Weights of a small GPT-style language model, trained from scratch on English Wikipedia: 7839 steps.
Each number is 128 + 24 x the weight over its row's rms, rounded and kept within 0 to 255. Layers, rows and columns count from 0. Numbers have three digits each. The size before them is the row's rms in percent of the matrix's.

# layer 8 MLP down (transposed), 1024x256, rms 0.152, rows 953-1002, columns 0-63
099:142127128187149102144141137148132100129126082170167153158123204097138127116149114110130148164105136106125104137151111136142143118114116109156117094084115106097093094086094110158170084157147144
086:102177136125095156116056126149085114121137146153124153143122110166105169139131121127097134147128153117124151158144141084157163155115148124134172105092130118080095120109157142159130119112147129
109:102144148102105147107127158148104122167123114183148177148115108146141118137128129149099119136134067151069108138123135087103131124115107141111148193149105136134131124101152123130140145128150135
101:124102116119141165096143126171115149145126086138146109130105137136129125129164159159114150119123118107133133193133115131154176124120161135108169076140151111111182120165131123114141144144145139
099:103153166082149129114118126139106134143110103150140114171133142111107144154105153074156166144132134176112145119119157133107091156156123159145121118140130160128152172090119139158095152131109111
104:148124106135155125129150147134120185107134128116175157124128125125099164110112154119100082122084133098149190094129157128097117105111142138135106088128126123181108136141121158147132098132137098
104:110113167159165157115159116148089114126143155127133116141121091155086126159087158115090143134134083130122077124114152109160105115105109112066128116117085166150155092091105113143139114090117107
104:130166136108157157147148130123113115096090114123191133137138149150102119102113132132156136113113104151132151111096140156123109155148149109115144124134126127120104091101104128140113115166132099
092:149147133151136137165155068119118103136149113113140078106085120166163141141180098152134021110115126131110140088154118147152127115155119086148131149095138159125129136148098129088173129141143115
100:112149104115082153104155086160094129120127151107123147086152147132095133121091133161127119130152091150121144119087131117066115150146152125138087192171152152112126126100126102098170124081144119
101:143099187081114143129134150145151109157189156110125129106144122155120131142107166151111105114136113129105133113147096133162086121088155152106138129146204154122098122128118127122132102137136126
110:093167125137127135150166161146141083178144096108188124162108134154105142124128155138074141142165142104090155125097143085125149138202109142118120108156124115136137091170118139163139099147118131
092:129142110135124153127158132172074155109184151156123135167106134154168137116148120118114156127105084136142125133119133167125135104085125138098136110165132119154110149123127130151155087152123118
104:121138136109108146132169156136115142106094131114154114076116083138255124118135150147118126132132119149156122146082114098140133120161127122110134110099143153107134150152149085106155090108189127
096:138064122110163139154128095141097136121145150113133131164122156089164165138129130124145141176103133167179070125135094091141129088128159156112107141131103163163146170102193119097100161150109112
091:152111134156159171095106105115114193133152133118122113114119165150208098121139105110161147121127123122134136173129149123145109103105152094122147130112100144162114143117153105105129085150076105
101:147189172127121147138082105134177096146149152084126105109163105084166095120138143159131122133091100140151118132131131144155086126148135111152089117143125164148129136165112100166136096127113147
105:091146152122138095136121166075135122156161166092126122158073103189131098135105141149127092130104114096115154117150116091138103148084107109105091119097076179104156126104122138167135174120108125
107:210110175103111132089138108155105130107109121115138116146173141152081112130092195126112132137136158107124097100155143129170153109129134133119102109150119095104141113139125137106114132140136131
093:141153095124121078133108142126169144089134128141142130148131104132096117158134145082169154163120140163138129129123102120105168115141112131137140129144143138106151142123092102164103155135126156
095:094170126124129085136137135113112140149091152134104131156111142125229138105102113152142123122091150146100174101165139135119137097153135127122107127128158143084107139128131108117114148112122129
095:089115086121124145116108150144128144128113089107145120099115143120160089083130123126130139106103149181150168150124070133149143094132127128122147124112111126109145146145110146117138118111162081
105:133127110153115144119119142158114138144178155155141113141115129130097116136090071121116167108144121106111124147153126093151129153117123085180122127117104130119150096086141121119110137100156160
102:136109144136138165121133167139146107148104151153165129119102125164100146171183144096120122137164060126172130128132141112101122136136127104122151100144078138126143129126121163106132143102160092
107:126110119137133113144165145129131139141091096112163138074125164138098131150153117147119142128126112156143115137160130156148130177145138135155133164109154113087119115131077118115113129136119128
099:135107130156117113136086130179142109123070093120084147156088133118125076132147193162148152087151091135157154135095115081109117132120119141163168144125131132179105111132142141138148110146113128
091:133109101099145102113157149117137154102132138123117158127097150170105140162102104119070101120117132115126124090091127142134154124109110150097097103096104108106118134106126119165147140137106134
104:145115162130120087097101158174125134166110122180129158132106111123153155072122107133133147103126133125124124124154142102160151165102153128160125158196152176120073131124143117143128124145137147
094:095127116146114174098161141077125089168137127154136131132179122162148128132135134134104112124176096153153135131108151167096112133134118159130127107147091143114120132089144101148124081134106157
097:091102117150142105089157122104172144120099116098125154111130160156171133132158100164102121138122175101093125179129154161090136126099125103170119103149152154130145157159112107150155136138162145
082:137126107138068113142136141139143133121163132124114105117086106091159112128176142148115168115163119159095160098105143112146033104100171136160149123143127126168132094173122072152140187130129114
099:136133159163100135117135147165171132162128128104155079136163142138084145145095089142104134124110102133103174096176106124132158136118138145174088110152148128153081101138119096125127107168158117
101:166136119137163139133114111106183173150093116134119150132142125164116133115145138073159122089120141098085113146106118165126145124123133091132209132130162179125160150110135151109162141138110140
099:140135119111133142151139126120144145117170134126108139086059111146203121138127170097128094121139107144148103130095106146142134121149144096128114123103108106100112165162154101118123133146152125
090:081139155116135160104157158105164090115125131185111120131143150123190090136140110154148150145120121128096150125126148104142096146177122130115124129118150125157143112164148120113122149075156132
100:098118147102091133177138109115126135120160133103122122102099090100121153154149127101123127091091122134152158134132124145099107114107114112113133126132123122110138115155178142172114110154149117
112:110132138066121147100133154098093150123093120110120070096165104164123125106140115153088122123151102104125134131137095115146103126130085113168091072141157092114138151161139151131153111147141107
100:131143137170128114156083140123128116139121052167144131135083164107116108163138190119165134101115112113143097110159145141200171161152110147114123135085114146129139158142109126126133145111089108
100:125148103147153163115149097154114130112113123109141129131104145197172119105125137211116148198084129099166111122120122143110148184128119147095122100165120131166115149124147158097141131154131167
115:207098107120094153137106158120114162169161131138168147132111120175100117103127120124080163165111142123117128135114142098133158118086116097145126153086122141123149112147133138141122103129167128
100:143170179059146130097151115147093133142160105131107129128150088149099160110104109119129105154119110158122100083155139124136104136089140127153098125121112166111121131140113149180115150100165099
096:134157140144081092105141124094097174161146122183137141178147150136122108129135130104125086118120161095116116131126148168151136139113134134086154088105136109137114149140095145134113134159123136
100:146142185167130125150112155146159136120126075119096106141111153133120111130119144141116153133084120172128113144141148113114109153138135139141103102120131145099084115136134092114083144079155150
103:086187131146115158128155116161134110091105142170121123131141158129108117121148132098097141145139160114156165118120146124132149099140099138134149157129113142116161136124095155096108132115115135
102:126089113118110127136113142096111118125135139104100152168163106150080072131118093159142114073124131132128150149144125099121125115146126138147107115111106118099148097088104139110121125170119109
098:120170109133095104124110123110149130099115091128146123087117086173136181193133144117162126146116124166143154101116133157138118129132115075125117094129168127117104136117105138124100171107139095
093:120133144117104158105108161157148131159117089056128090172106144165204137173118160127085138108139138120159100143182108125119111111113152091123128158118128131139123150097162116097170127109160149
098:134123138155125144153120138106108166129122093107126158117133122158111159116122171099150186164107130105143139136148125105160161105143111196140078140108140112139145132113134092102128143113123113
096:116044121110127092110114154147159141181106146124121065126102109159094163126126132111146147116121143064156085118107126127095146127136143113134182070152119130105142141160144120145109089134132148
101:115143097112119092106143161120099171099137169145163137128136130142117125140137125151124157125153175097140127120158112166113150149115140136160107147120168063111073163132154157085156142122173087
# layer 8 MLP up, 1024x256, rms 0.145, rows 954-1003, columns 0-63
086:120125155146131090164117141155151140177094100117133125114120125159158142155162134098121083126077135125089123138124132141123142143146110084147125126143177111140106166148166088137128070132131133
103:084122175108120076157128089104127161083117083137144186138114127127111111067129113098115167122098118155147138125137122159137113072124126160103130139156127138116135121124118146108146132150141145
098:134133138115140134139157104125129099104151122110142095139076131101112147100136149126153132162112132104125125153107169139124121107103108106126106122093134112134170134144091154134128130133137142
101:096118087106158166145120155136183134132151120158114096112100104098124163136150126136113123148134140141123114150102100135100111100136103151116064161146103197159111133100153163125137143120105142
102:152146115145120085109153107128139145127166142134111115130141127121127126134181147101137124146133090146141138161114142171125114138062122169140097157093090156128132154102103150103139114098108104
102:149133122132146107110117122150092108126098141163090102136126134085122112154114121157105121070121155111100134151157134122112145114141099142148097137119120098140122093131101128178130140153128142
094:156165146109099109094160155144127159103114151162088112123119129149115118108092143124100124139111125103137130117116155141126093129156169165155130142148201132142153120074153111144095133116107108
092:134079137143135117139142124117156106147118153130120147122181128071116139113123109092097146136126091090133103181134126145137132166094120108122182103120102089175126131156110102136103074143127126
106:122143129127118100131139124136139113132139152120109197141115160126173146055128110155138136134137146130165051136156151139098089105114114180127114145122105147122117155159135170129134094119125122
102:145093141129130136129106173106143145138142137135124145177125138138113119118123136121143147079145128122110159144123125105113098108156156144124091129155131097117116177135158132125112077161128144
098:076101110161111126123154129160183123077207134093141086107128136136131052102102134125138131070161131102100106147148130146109125094155085139117124152131130116127154151101139141105128107126127148
096:139089151139124129132092134123116119157135125102123139119153138082124112171161186096175105103124143100117141152119139135099124130148101099140155108135089145079134139069124085073081139143148158
109:134125154103090113129075117086114125099119178117121092149121110103152098106127156131126092131149168129141103106140114102113135125116098168129114091141096188079114115110133149136139099147097121
099:121136100141137112117124146097157155091148142130150126101167139124126124112144157122122158080128091105109168103125167147143169135179109077126116109089129135142123125141119149138087126083102103
090:147141146149074088147170140155113092122157099112135115149127102105125140121160189160124140148114120082131150090125137149158138121139148142130160119108147092089116093126122136117148120112143148
104:143161133138131140178150133163077112100135148178126160139111130114122128112113091136158092093197131115076135152127140157073112167088115132098117100127131143131141091099096137168135148074151118
099:130155160103151101101113128118098153117134131140139099120125109129144120166164131149141128145133153101123144176111118164135135121075093116148089113089149123110164144152108131108099142134074112
103:122128101113132124176112101091174133090144118136168095124117152144106123145158100077150106109114128112127133136118119145115146157135144129117098126116116127125110135103133121111117110132168125
091:137139114148134151120150150120136127102111104117116160097090085109106166128147121168155169131092119099172135122140160079133112091119137131119144115151108145126122110116112159182109111130123066
100:113156132117117124158153140111128136135121133129098126102220128119129118123130118121112144126098098169157122136145136131104137140164121125107053069135123090128121117132133125118125100176104142
104:146174116139134169090161122132158115118154150110139130089127150094153159125169115108116136149158157126147124081135140142176104174152106107134111124109113101120100171103140120134112206123127127
102:129168127108146153168134103090160180096160101156137159137163170127157112124117143097179138128151156144104097146113150123136166123150132139118126130100137124120114155127141152120085190149103098
097:103122092133123151144076143121106107113138112097120195099123146104093132105091112107122127111146176142125121134096085118115124131133101142103135124128102101119136138089128150136092110155145106
098:164097136134108121067132197105180128095109139103135112111100128103102160119140091136147169100099121168131124113124155176115147131140114120154100185116136103103144092105187110149124108133147162
102:170172117113112099150150143130121049139130105097118136124125146131126133139161124094103105153140098146131141127106139110134119168126141120137131102186176117141125106098114133148131076141133127
098:117094142107125146140156147168073148108124154149155089089142134126122085112141098124116133143123175146114143118126096084143128136114097166144136104130141164123171160109124183094126125135089142
095:201102178092111083133096156131116148125136119162133109158136079148127158136150143116155146114126125089107150172152125156074125105079141107136165183169119179146134145119172142126128127099127071
094:122150161167137107135164148156111111126140118113131076154126098121106162149107096134099124105127172096160120151102119110105108118106115111141138146102161115143147094085080121119095113114109138
095:149139111130156148187126102088108087128157130128160118109130131125112146115130097116149167103109145149114131112139153108188105135114128103120098158142113102116081106117139094066098127105140097
091:175133087134118120122113118107149100114137128138133128141143113125120107085165108140100126083122133099133139150148137139126129134160112152166160139130155136159109144109099154122112109126116135
099:127102137128157099164106137162145131079133133091122105157140110095107130127127094125134107134122184165096145113134165119137154097194102111144144120097119113118134106090155136110108131090149143
102:168131135107119112124133102100186102099141130106114121126161142111141111156135117084108180108155187104144149118152128137120130088126123084129129124120135127130086180094118106144099140097106134
094:083155149140117138110131103128121129153140118123122091191169107099095127146147100139144180108069141132117161153156122143107116141112099118136120151159132158135106134136121124146132160083129118
098:148109116098135137134140127122150175129131105124135179122102110134116113131142103119079164083112138117136125132121128144122098174113101148158182126111111137149148112109156145140138156144165128
101:092111136121099094149137153129131145143100119131100097116117108103139137175156130118121102134117108135089100112113172130136156148146112129123100147103127110121151125134101144134098140143089105
107:105140144134135168115166088105187077130160156186122127119149084134110107134132103176159122104119153139138160163162136063121122123137145145120147158142124096109136114123078139098119154130134120
102:122133138102120054118092131136139137094128127111134160078104081139145164105188149134084174104125201105064111101114131171126162128133147095120144127149140140127145149138143165114102147122125130
102:109119133115138167140110139124145126133153169134132126145138106057147114097122120118090133170147133113161141130145125132118123162125119153169089167142084156123151162135119149138117137122133110
109:138116117103097122124098102104125176137079111120139138126119101099160112125132125110116136116159101138127122149118090116089135126123146128164133106092119153146075147148142152104116154150161140
096:111095148137174107103156126088140140107136145104135111100141113116108122114160103091093080121142114094136143132053150133118129132101127148155111170089131134146072122123123144138107126133112143
094:143118090094153157129115149128129134121128107124075149173117101136145140121120107113130135144087095121128150100138115081086181113117111150129155113106153133137149116104145108157142141113168098
100:132163153122106114154097116149148114118112146149135161083128131109148182111127141158093167106121129108109121115092134089103145138081120126117106125127122120133136102135102170143138165116179120
098:128125142098149114122111152141117135153134110128110087107135065130092157138115128111084158165152127139145089089111157141130168102141144123144110162126106182128142112092161164119120156128124120
100:133163129128118139126122151100111112126081146151113091117144151128154132164124121117143168132122174134136110121166135156154102127093072110153121178135169156128172166149111127128121118116102098
098:141106152106146111161153114138108154107086124115091138123076127138116139129133086154155124163130096089081163083093091116098103139079120138163152169126110126141191139141154130128128141109138103
091:138127124111136114162129161106116134108163147153172113147128078129113115108125142108135154130089133153172119134138103097140126112136100131169108116153088080157167125121099155150120103123141161
093:137152147153132160111088123105126140104112161148153173144127104093161138111101120130117099118068161124138144136085104112115135128108120156167137138156172090142118095145092109164117118113127122
097:097150148160158088106138162119103139194123162101126104095102157090120140143153129116123142123084168123127118142127138126157176107136129148142114162162124126116097108163118172177118120109142134
104:154138136099111129112125105139140095106110119142104117165163192103136147136163105146130141129125140077133144102105116143114156137173171135164138123081157139100112196125145152144114169183129140
087:127128139112099153086077132146104143171146112129139101153202120075124090140118123124130128133141088165158098117122132139157112136095136129110100092148165128132118111140111128144114145121076176